python train.py --d_mlp=256 --qk_norm=false --attn_scale=0.177 --tie_embeddings=true --parallel_block=false --steps=3653
Each number is 200 + 30 x the weight over its row's rms, rounded and kept within 0 to 999. Layers, rows and columns count from 0. The size before them is the row's rms in percent of the matrix's.

# v: layer 2 attention value, 64x64, rms 0.0674, rows 32-63, columns 32-63
# o: layer 2 attention output (transposed), 64x64, rms 0.0845, rows 32-63, columns 32-63
# up: layer 2 MLP up, 256x64, rms 0.0965, rows 0-14, columns 32-63
# down: layer 2 MLP down (transposed), 256x64, rms 0.0957, rows 0-13, columns 32-63
v32,134,235,235,213,183,236,221,220,179,216,193,224,218,153,158,187,184,165,172,215,182,190,255,150,230,143,175,201,222,220,264,248,189
o32,132,179,159,211,260,153,205,178,207,212,218,155,195,209,249,182,229,206,215,169,176,177,157,227,170,215,199,202,192,169,154,220,223
v33,135,196,207,190,171,249,203,215,189,177,219,257,208,193,224,209,234,175,204,250,158,193,187,203,171,222,188,203,222,160,257,259,184
o33,120,198,207,201,233,206,205,115,203,286,218,163,179,244,207,200,181,246,198,158,237,201,171,197,193,202,219,179,159,201,209,179,190
v34,121,266,177,213,146,210,195,201,203,220,175,208,221,194,177,185,194,234,217,175,227,133,164,162,194,191,160,232,148,215,224,198,211
o34,120,137,215,132,252,189,197,200,193,163,171,207,200,188,220,169,240,173,204,205,167,235,181,202,188,176,233,184,240,179,162,194,227
v35,132,166,176,199,235,198,204,259,178,178,270,207,163,247,230,219,162,183,191,256,211,230,205,200,180,219,213,164,199,210,134,167,232
o35,130,230,195,199,199,219,243,129,228,212,172,172,214,187,214,224,232,218,227,171,208,169,194,185,231,196,149,269,192,199,275,205,188
v36,123,164,170,209,166,150,174,182,182,192,255,203,178,205,245,175,236,254,181,171,204,207,238,218,177,235,164,185,249,205,183,180,156
o36,122,227,184,207,214,222,251,272,218,182,159,191,204,206,181,218,213,162,187,192,242,177,181,180,223,195,256,180,198,181,190,164,205
v37,148,202,158,194,226,181,224,190,218,220,201,167,172,235,198,173,203,172,247,133,214,211,211,162,206,178,208,202,227,153,237,161,221
o37,132,216,222,194,208,209,137,229,185,181,181,206,218,167,216,260,190,213,174,187,161,218,220,218,176,207,204,164,201,211,154,261,176
v38,126,184,205,204,226,221,226,170,227,176,206,172,223,195,159,187,267,203,135,221,169,209,207,195,165,259,189,204,210,144,200,197,194
o38,125,214,179,183,198,144,193,264,211,178,186,207,184,225,218,223,102,202,194,227,247,196,253,202,226,165,159,218,217,223,228,183,194
v39,125,207,237,184,182,174,257,224,201,208,151,207,248,220,219,194,171,193,213,185,197,180,224,188,209,187,165,192,163,198,257,138,211
o39,122,150,184,229,194,221,146,204,184,227,231,179,187,199,155,241,233,218,198,217,178,219,143,208,176,200,224,161,220,226,127,232,166
v40,121,199,223,266,193,179,211,204,186,193,215,122,181,195,228,209,218,214,192,194,224,217,212,186,201,216,145,241,215,203,216,167,235
o40,122,199,232,171,129,174,217,271,162,221,188,221,243,236,158,222,166,190,218,249,165,175,141,202,209,189,216,169,195,187,236,228,208
v41,126,247,230,158,193,225,149,190,190,257,157,217,231,212,207,185,201,276,233,198,194,148,205,206,222,169,209,198,183,220,210,188,200
o41,133,147,205,239,166,217,232,208,222,185,227,176,173,176,206,173,210,161,131,251,241,199,218,197,207,175,184,191,238,252,215,177,239
v42,146,242,206,207,200,159,179,166,184,199,221,257,213,159,232,191,196,215,166,231,195,214,243,220,219,141,174,172,189,264,172,191,131
o42,135,197,151,243,227,194,218,232,203,186,199,198,201,171,168,178,244,184,235,165,180,168,206,186,180,215,255,249,217,189,195,164,251
v43,104,215,224,213,190,199,166,148,167,172,229,232,209,171,258,165,234,251,227,211,206,210,190,172,166,183,167,198,220,172,147,146,170
o43,103,188,206,211,207,211,245,234,230,230,182,167,168,163,184,203,223,143,142,189,194,174,265,198,199,176,171,183,222,245,245,227,220
v44,112,216,195,230,198,182,236,233,216,186,187,219,172,227,185,211,208,188,191,222,221,227,218,248,170,193,182,153,220,203,141,184,187
o44,101,228,235,190,230,149,191,184,195,209,230,204,227,196,181,206,196,230,224,190,169,180,196,183,201,147,224,256,222,207,263,178,213
v45,112,203,173,212,235,211,164,229,214,234,206,264,154,206,156,221,164,159,214,230,213,200,187,262,229,141,176,192,166,200,188,197,244
o45,114,163,217,182,189,205,161,168,210,202,208,217,199,222,218,186,218,273,246,186,169,252,199,173,185,222,227,234,284,174,229,175,207
v46,130,274,177,157,214,183,142,203,172,250,220,216,206,223,187,186,200,224,212,189,247,243,182,188,173,221,188,171,224,229,208,252,207
o46,132,210,219,181,225,225,194,189,204,148,184,199,229,193,165,222,169,208,144,189,169,172,194,205,196,232,248,227,144,158,236,141,229
v47,106,188,196,207,195,195,207,230,184,209,210,143,162,127,153,212,185,231,217,180,224,194,173,259,162,262,212,205,184,250,138,238,231
o47,109,204,243,211,175,219,208,191,193,208,206,236,184,220,189,173,192,207,161,226,213,204,165,152,221,168,166,186,198,157,274,176,215
v48,133,172,224,185,165,215,218,152,230,151,173,171,221,194,150,226,213,167,188,219,123,250,230,202,211,210,244,174,219,197,252,216,140
o48,123,276,154,235,245,165,179,241,206,214,229,235,222,198,180,184,138,227,213,196,248,215,242,195,205,223,225,213,202,169,135,232,204
v49,103,176,180,204,156,211,198,188,192,171,223,183,226,149,213,197,198,178,127,235,148,160,208,196,182,227,180,246,123,231,262,197,175
o49,088,191,189,244,221,214,243,213,176,218,157,239,195,212,177,180,208,210,237,159,238,197,182,210,220,236,175,174,169,148,115,208,198
v50,129,241,199,216,222,209,244,181,232,189,216,239,143,185,171,231,252,199,192,196,136,164,162,182,226,205,201,202,232,198,157,187,212
o50,119,176,193,205,212,195,176,174,199,197,185,191,231,210,273,141,219,214,235,207,239,198,298,181,187,216,202,222,196,203,191,208,193
v51,124,175,215,166,218,137,234,199,188,231,232,147,234,174,179,196,182,229,211,215,201,234,212,163,229,204,235,192,270,222,212,203,206
o51,125,230,146,201,178,222,191,175,212,199,212,208,194,196,221,228,171,168,153,235,218,185,198,202,189,173,184,255,171,207,190,200,202
v52,111,174,196,179,259,187,208,209,197,210,257,210,213,144,151,216,168,134,201,188,223,220,159,186,183,221,193,218,226,192,211,200,256
o52,109,198,184,161,166,215,153,165,182,200,172,175,185,261,231,216,232,221,235,190,160,194,208,229,204,218,152,189,203,162,204,216,131
v53,143,231,190,166,216,243,181,254,195,225,218,208,214,250,194,188,219,194,189,200,218,217,163,126,193,184,219,224,222,135,215,217,247
o53,130,177,220,179,210,204,193,170,206,162,191,172,196,202,209,234,166,200,169,209,197,184,231,217,191,243,150,210,118,260,197,197,195
v54,116,218,156,210,218,158,188,265,197,243,159,190,213,257,239,174,213,238,178,196,208,234,228,127,168,186,225,176,190,206,184,163,218
o54,118,179,213,202,238,234,174,231,206,150,241,176,221,196,174,249,237,203,173,171,175,221,186,214,185,204,240,227,161,251,217,216,253
v55,132,198,147,222,221,169,196,186,199,194,194,164,196,163,206,197,131,238,257,160,245,188,163,230,184,212,286,171,201,220,143,195,167
o55,132,243,197,193,208,212,221,167,174,197,206,263,155,169,193,193,269,158,176,187,180,235,209,236,208,138,172,204,249,186,232,241,182
v56,115,200,150,130,244,189,226,244,197,178,211,178,239,233,215,208,132,187,231,226,163,209,220,195,206,218,279,178,157,250,204,136,205
o56,110,241,178,252,204,264,201,144,208,213,219,191,205,176,190,210,285,227,222,185,236,227,193,208,221,217,195,234,216,206,185,260,201
v57,134,219,163,180,197,241,152,183,185,201,183,187,202,263,175,181,239,166,219,249,247,192,224,208,136,190,157,202,169,236,207,216,179
o57,140,200,263,193,245,182,198,213,235,188,192,187,252,202,197,194,144,252,167,165,159,191,194,201,237,205,196,195,202,172,245,200,272
v58,117,168,213,185,229,210,231,216,234,167,155,174,235,197,160,213,240,243,206,197,190,235,166,190,196,209,247,184,231,182,135,248,195
o58,110,259,193,169,226,181,170,221,216,166,239,171,172,218,212,160,177,181,176,215,238,168,234,186,204,158,140,249,178,201,228,236,201
v59,091,235,160,197,226,189,271,176,214,185,243,239,183,155,193,184,183,172,202,218,161,188,136,247,201,227,223,217,223,143,189,238,230
o59,094,190,237,175,191,178,168,136,131,207,153,171,140,203,192,186,183,209,180,155,170,205,251,219,186,204,156,208,162,168,203,204,140
v60,119,263,185,207,221,181,180,166,202,209,171,209,141,255,228,207,197,228,222,210,152,159,195,199,235,180,217,145,173,195,188,131,183
o60,120,183,187,277,175,234,206,168,187,209,193,211,227,117,209,202,199,215,151,197,213,164,237,211,196,177,210,209,236,193,201,214,195
v61,112,204,224,190,139,280,155,215,167,190,177,227,236,262,234,174,199,230,204,203,199,169,255,248,160,198,178,207,170,176,207,180,195
o61,107,157,256,204,222,147,281,213,219,202,217,176,181,210,151,197,199,180,194,201,219,229,161,185,208,192,208,149,211,266,207,173,232
v62,135,176,213,246,212,237,190,175,197,169,265,198,167,164,208,206,224,187,209,132,221,232,196,207,196,177,180,206,207,139,163,212,220
o62,132,227,195,173,198,167,189,214,204,212,170,214,178,186,230,221,186,195,249,214,186,181,180,156,191,175,166,156,231,224,266,208,176
v63,127,152,227,198,197,197,216,218,222,196,214,233,159,198,198,203,222,185,238,149,194,228,180,231,210,184,171,172,236,130,209,187,210
o63,122,237,210,215,173,224,159,204,205,253,210,184,164,195,204,225,185,214,178,208,243,167,203,154,182,177,187,172,217,215,196,205,132
up0,113,191,219,218,205,231,217,225,249,215,252,202,207,203,182,227,276,228,193,210,191,186,158,201,205,227,191,210,195,216,171,246,162
down0,127,244,178,147,204,249,220,213,174,213,219,149,160,234,232,242,212,163,209,227,190,178,164,161,184,207,197,182,192,240,161,166,175
up1,075,207,166,257,223,172,235,221,192,200,236,190,210,239,204,233,180,248,194,163,182,192,129,160,218,232,187,254,237,167,168,201,174
down1,089,230,161,189,159,180,205,156,235,198,157,193,175,194,242,163,205,193,252,182,174,233,185,195,147,180,149,263,193,202,208,171,243
up2,090,175,203,236,225,238,146,201,260,142,187,208,192,193,203,159,204,193,182,165,215,194,192,137,219,245,233,234,187,156,197,146,229
down2,079,137,194,164,180,230,211,198,153,209,262,202,196,173,195,182,223,181,199,205,194,249,190,264,148,179,206,212,165,195,242,157,186
up3,115,215,178,241,206,197,236,265,221,182,207,173,157,222,197,236,264,191,190,204,211,243,190,194,232,152,223,198,251,217,217,254,178
down3,116,182,186,209,202,231,136,216,212,136,195,183,148,195,176,208,179,178,196,244,227,203,202,192,212,196,243,218,161,161,137,214,184
up4,087,173,177,227,203,213,218,244,189,189,187,213,144,209,212,166,233,189,235,142,203,191,208,224,244,261,204,240,170,236,202,195,187
down4,107,194,180,196,164,204,153,164,188,158,162,173,219,208,194,202,241,162,183,199,183,214,201,175,224,196,225,255,193,231,178,138,190
up5,099,226,166,203,179,181,175,206,157,160,185,198,221,171,180,201,195,181,222,164,150,231,179,193,204,265,229,158,241,237,233,210,152
down5,085,171,215,121,191,221,215,170,229,174,195,187,169,238,157,167,269,180,243,212,220,180,178,147,200,153,209,174,201,199,212,284,227
up6,095,188,186,106,218,257,158,232,188,178,203,186,181,200,209,174,145,188,175,236,223,207,158,185,211,176,265,211,238,159,240,180,212
down6,088,166,175,187,185,234,238,263,193,233,188,198,206,218,125,199,169,169,184,233,232,175,202,252,176,192,236,196,183,176,186,152,223
up7,092,208,193,191,199,179,168,220,209,238,211,220,149,198,138,164,213,217,199,228,242,261,132,161,208,213,186,179,213,158,144,177,160
down7,093,168,223,251,140,178,223,163,201,225,209,218,184,185,201,194,220,180,202,175,203,232,176,166,193,150,205,151,227,195,200,208,160
up8,098,226,139,244,139,202,210,195,192,237,196,230,196,183,138,198,183,179,152,177,233,202,184,224,153,224,205,193,164,188,169,193,221
down8,086,259,162,169,197,225,205,168,218,203,196,250,156,234,228,179,248,196,243,170,203,205,232,230,199,172,201,237,218,201,190,197,227
up9,076,228,178,191,213,196,146,246,211,206,238,188,221,217,192,150,201,182,195,194,255,195,150,199,216,245,234,270,229,234,198,237,181
down9,091,237,196,129,189,166,166,204,170,252,221,246,180,216,163,180,233,181,203,184,210,231,196,205,172,161,177,189,178,203,130,203,203
up10,094,155,226,237,165,234,207,212,206,170,204,159,203,173,167,168,240,176,256,188,171,183,223,184,246,170,183,196,207,190,191,195,173
down10,106,234,172,195,212,221,236,202,179,194,187,219,198,215,197,251,161,224,160,141,162,144,179,262,208,219,249,225,185,177,190,196,194
up11,082,233,170,246,250,251,209,188,232,213,272,177,182,152,183,222,238,193,159,158,208,178,180,171,176,194,203,233,185,189,203,221,237
down11,079,184,231,225,184,169,219,183,206,159,170,199,215,157,156,219,183,207,195,251,188,211,180,176,190,185,185,187,185,216,143,200,155
up12,079,193,182,218,207,195,201,185,167,198,174,214,167,230,199,194,231,164,193,260,253,237,145,179,230,123,255,205,227,177,144,179,192
down12,066,169,202,193,230,191,223,219,201,213,177,183,200,147,191,188,177,179,200,154,133,181,220,217,154,199,190,199,186,195,180,152,123
up13,098,248,244,167,209,216,199,222,172,236,214,196,143,179,204,225,255,191,214,182,218,145,155,180,205,173,138,182,200,216,200,184,167
down13,117,174,198,256,214,201,209,241,150,223,249,251,196,206,227,206,176,187,242,233,232,275,152,198,216,248,205,234,193,206,180,241,183
up14,080,168,232,227,158,197,218,226,211,179,190,175,242,210,182,250,199,187,221,155,215,170,210,221,227,196,236,127,247,183,149,177,192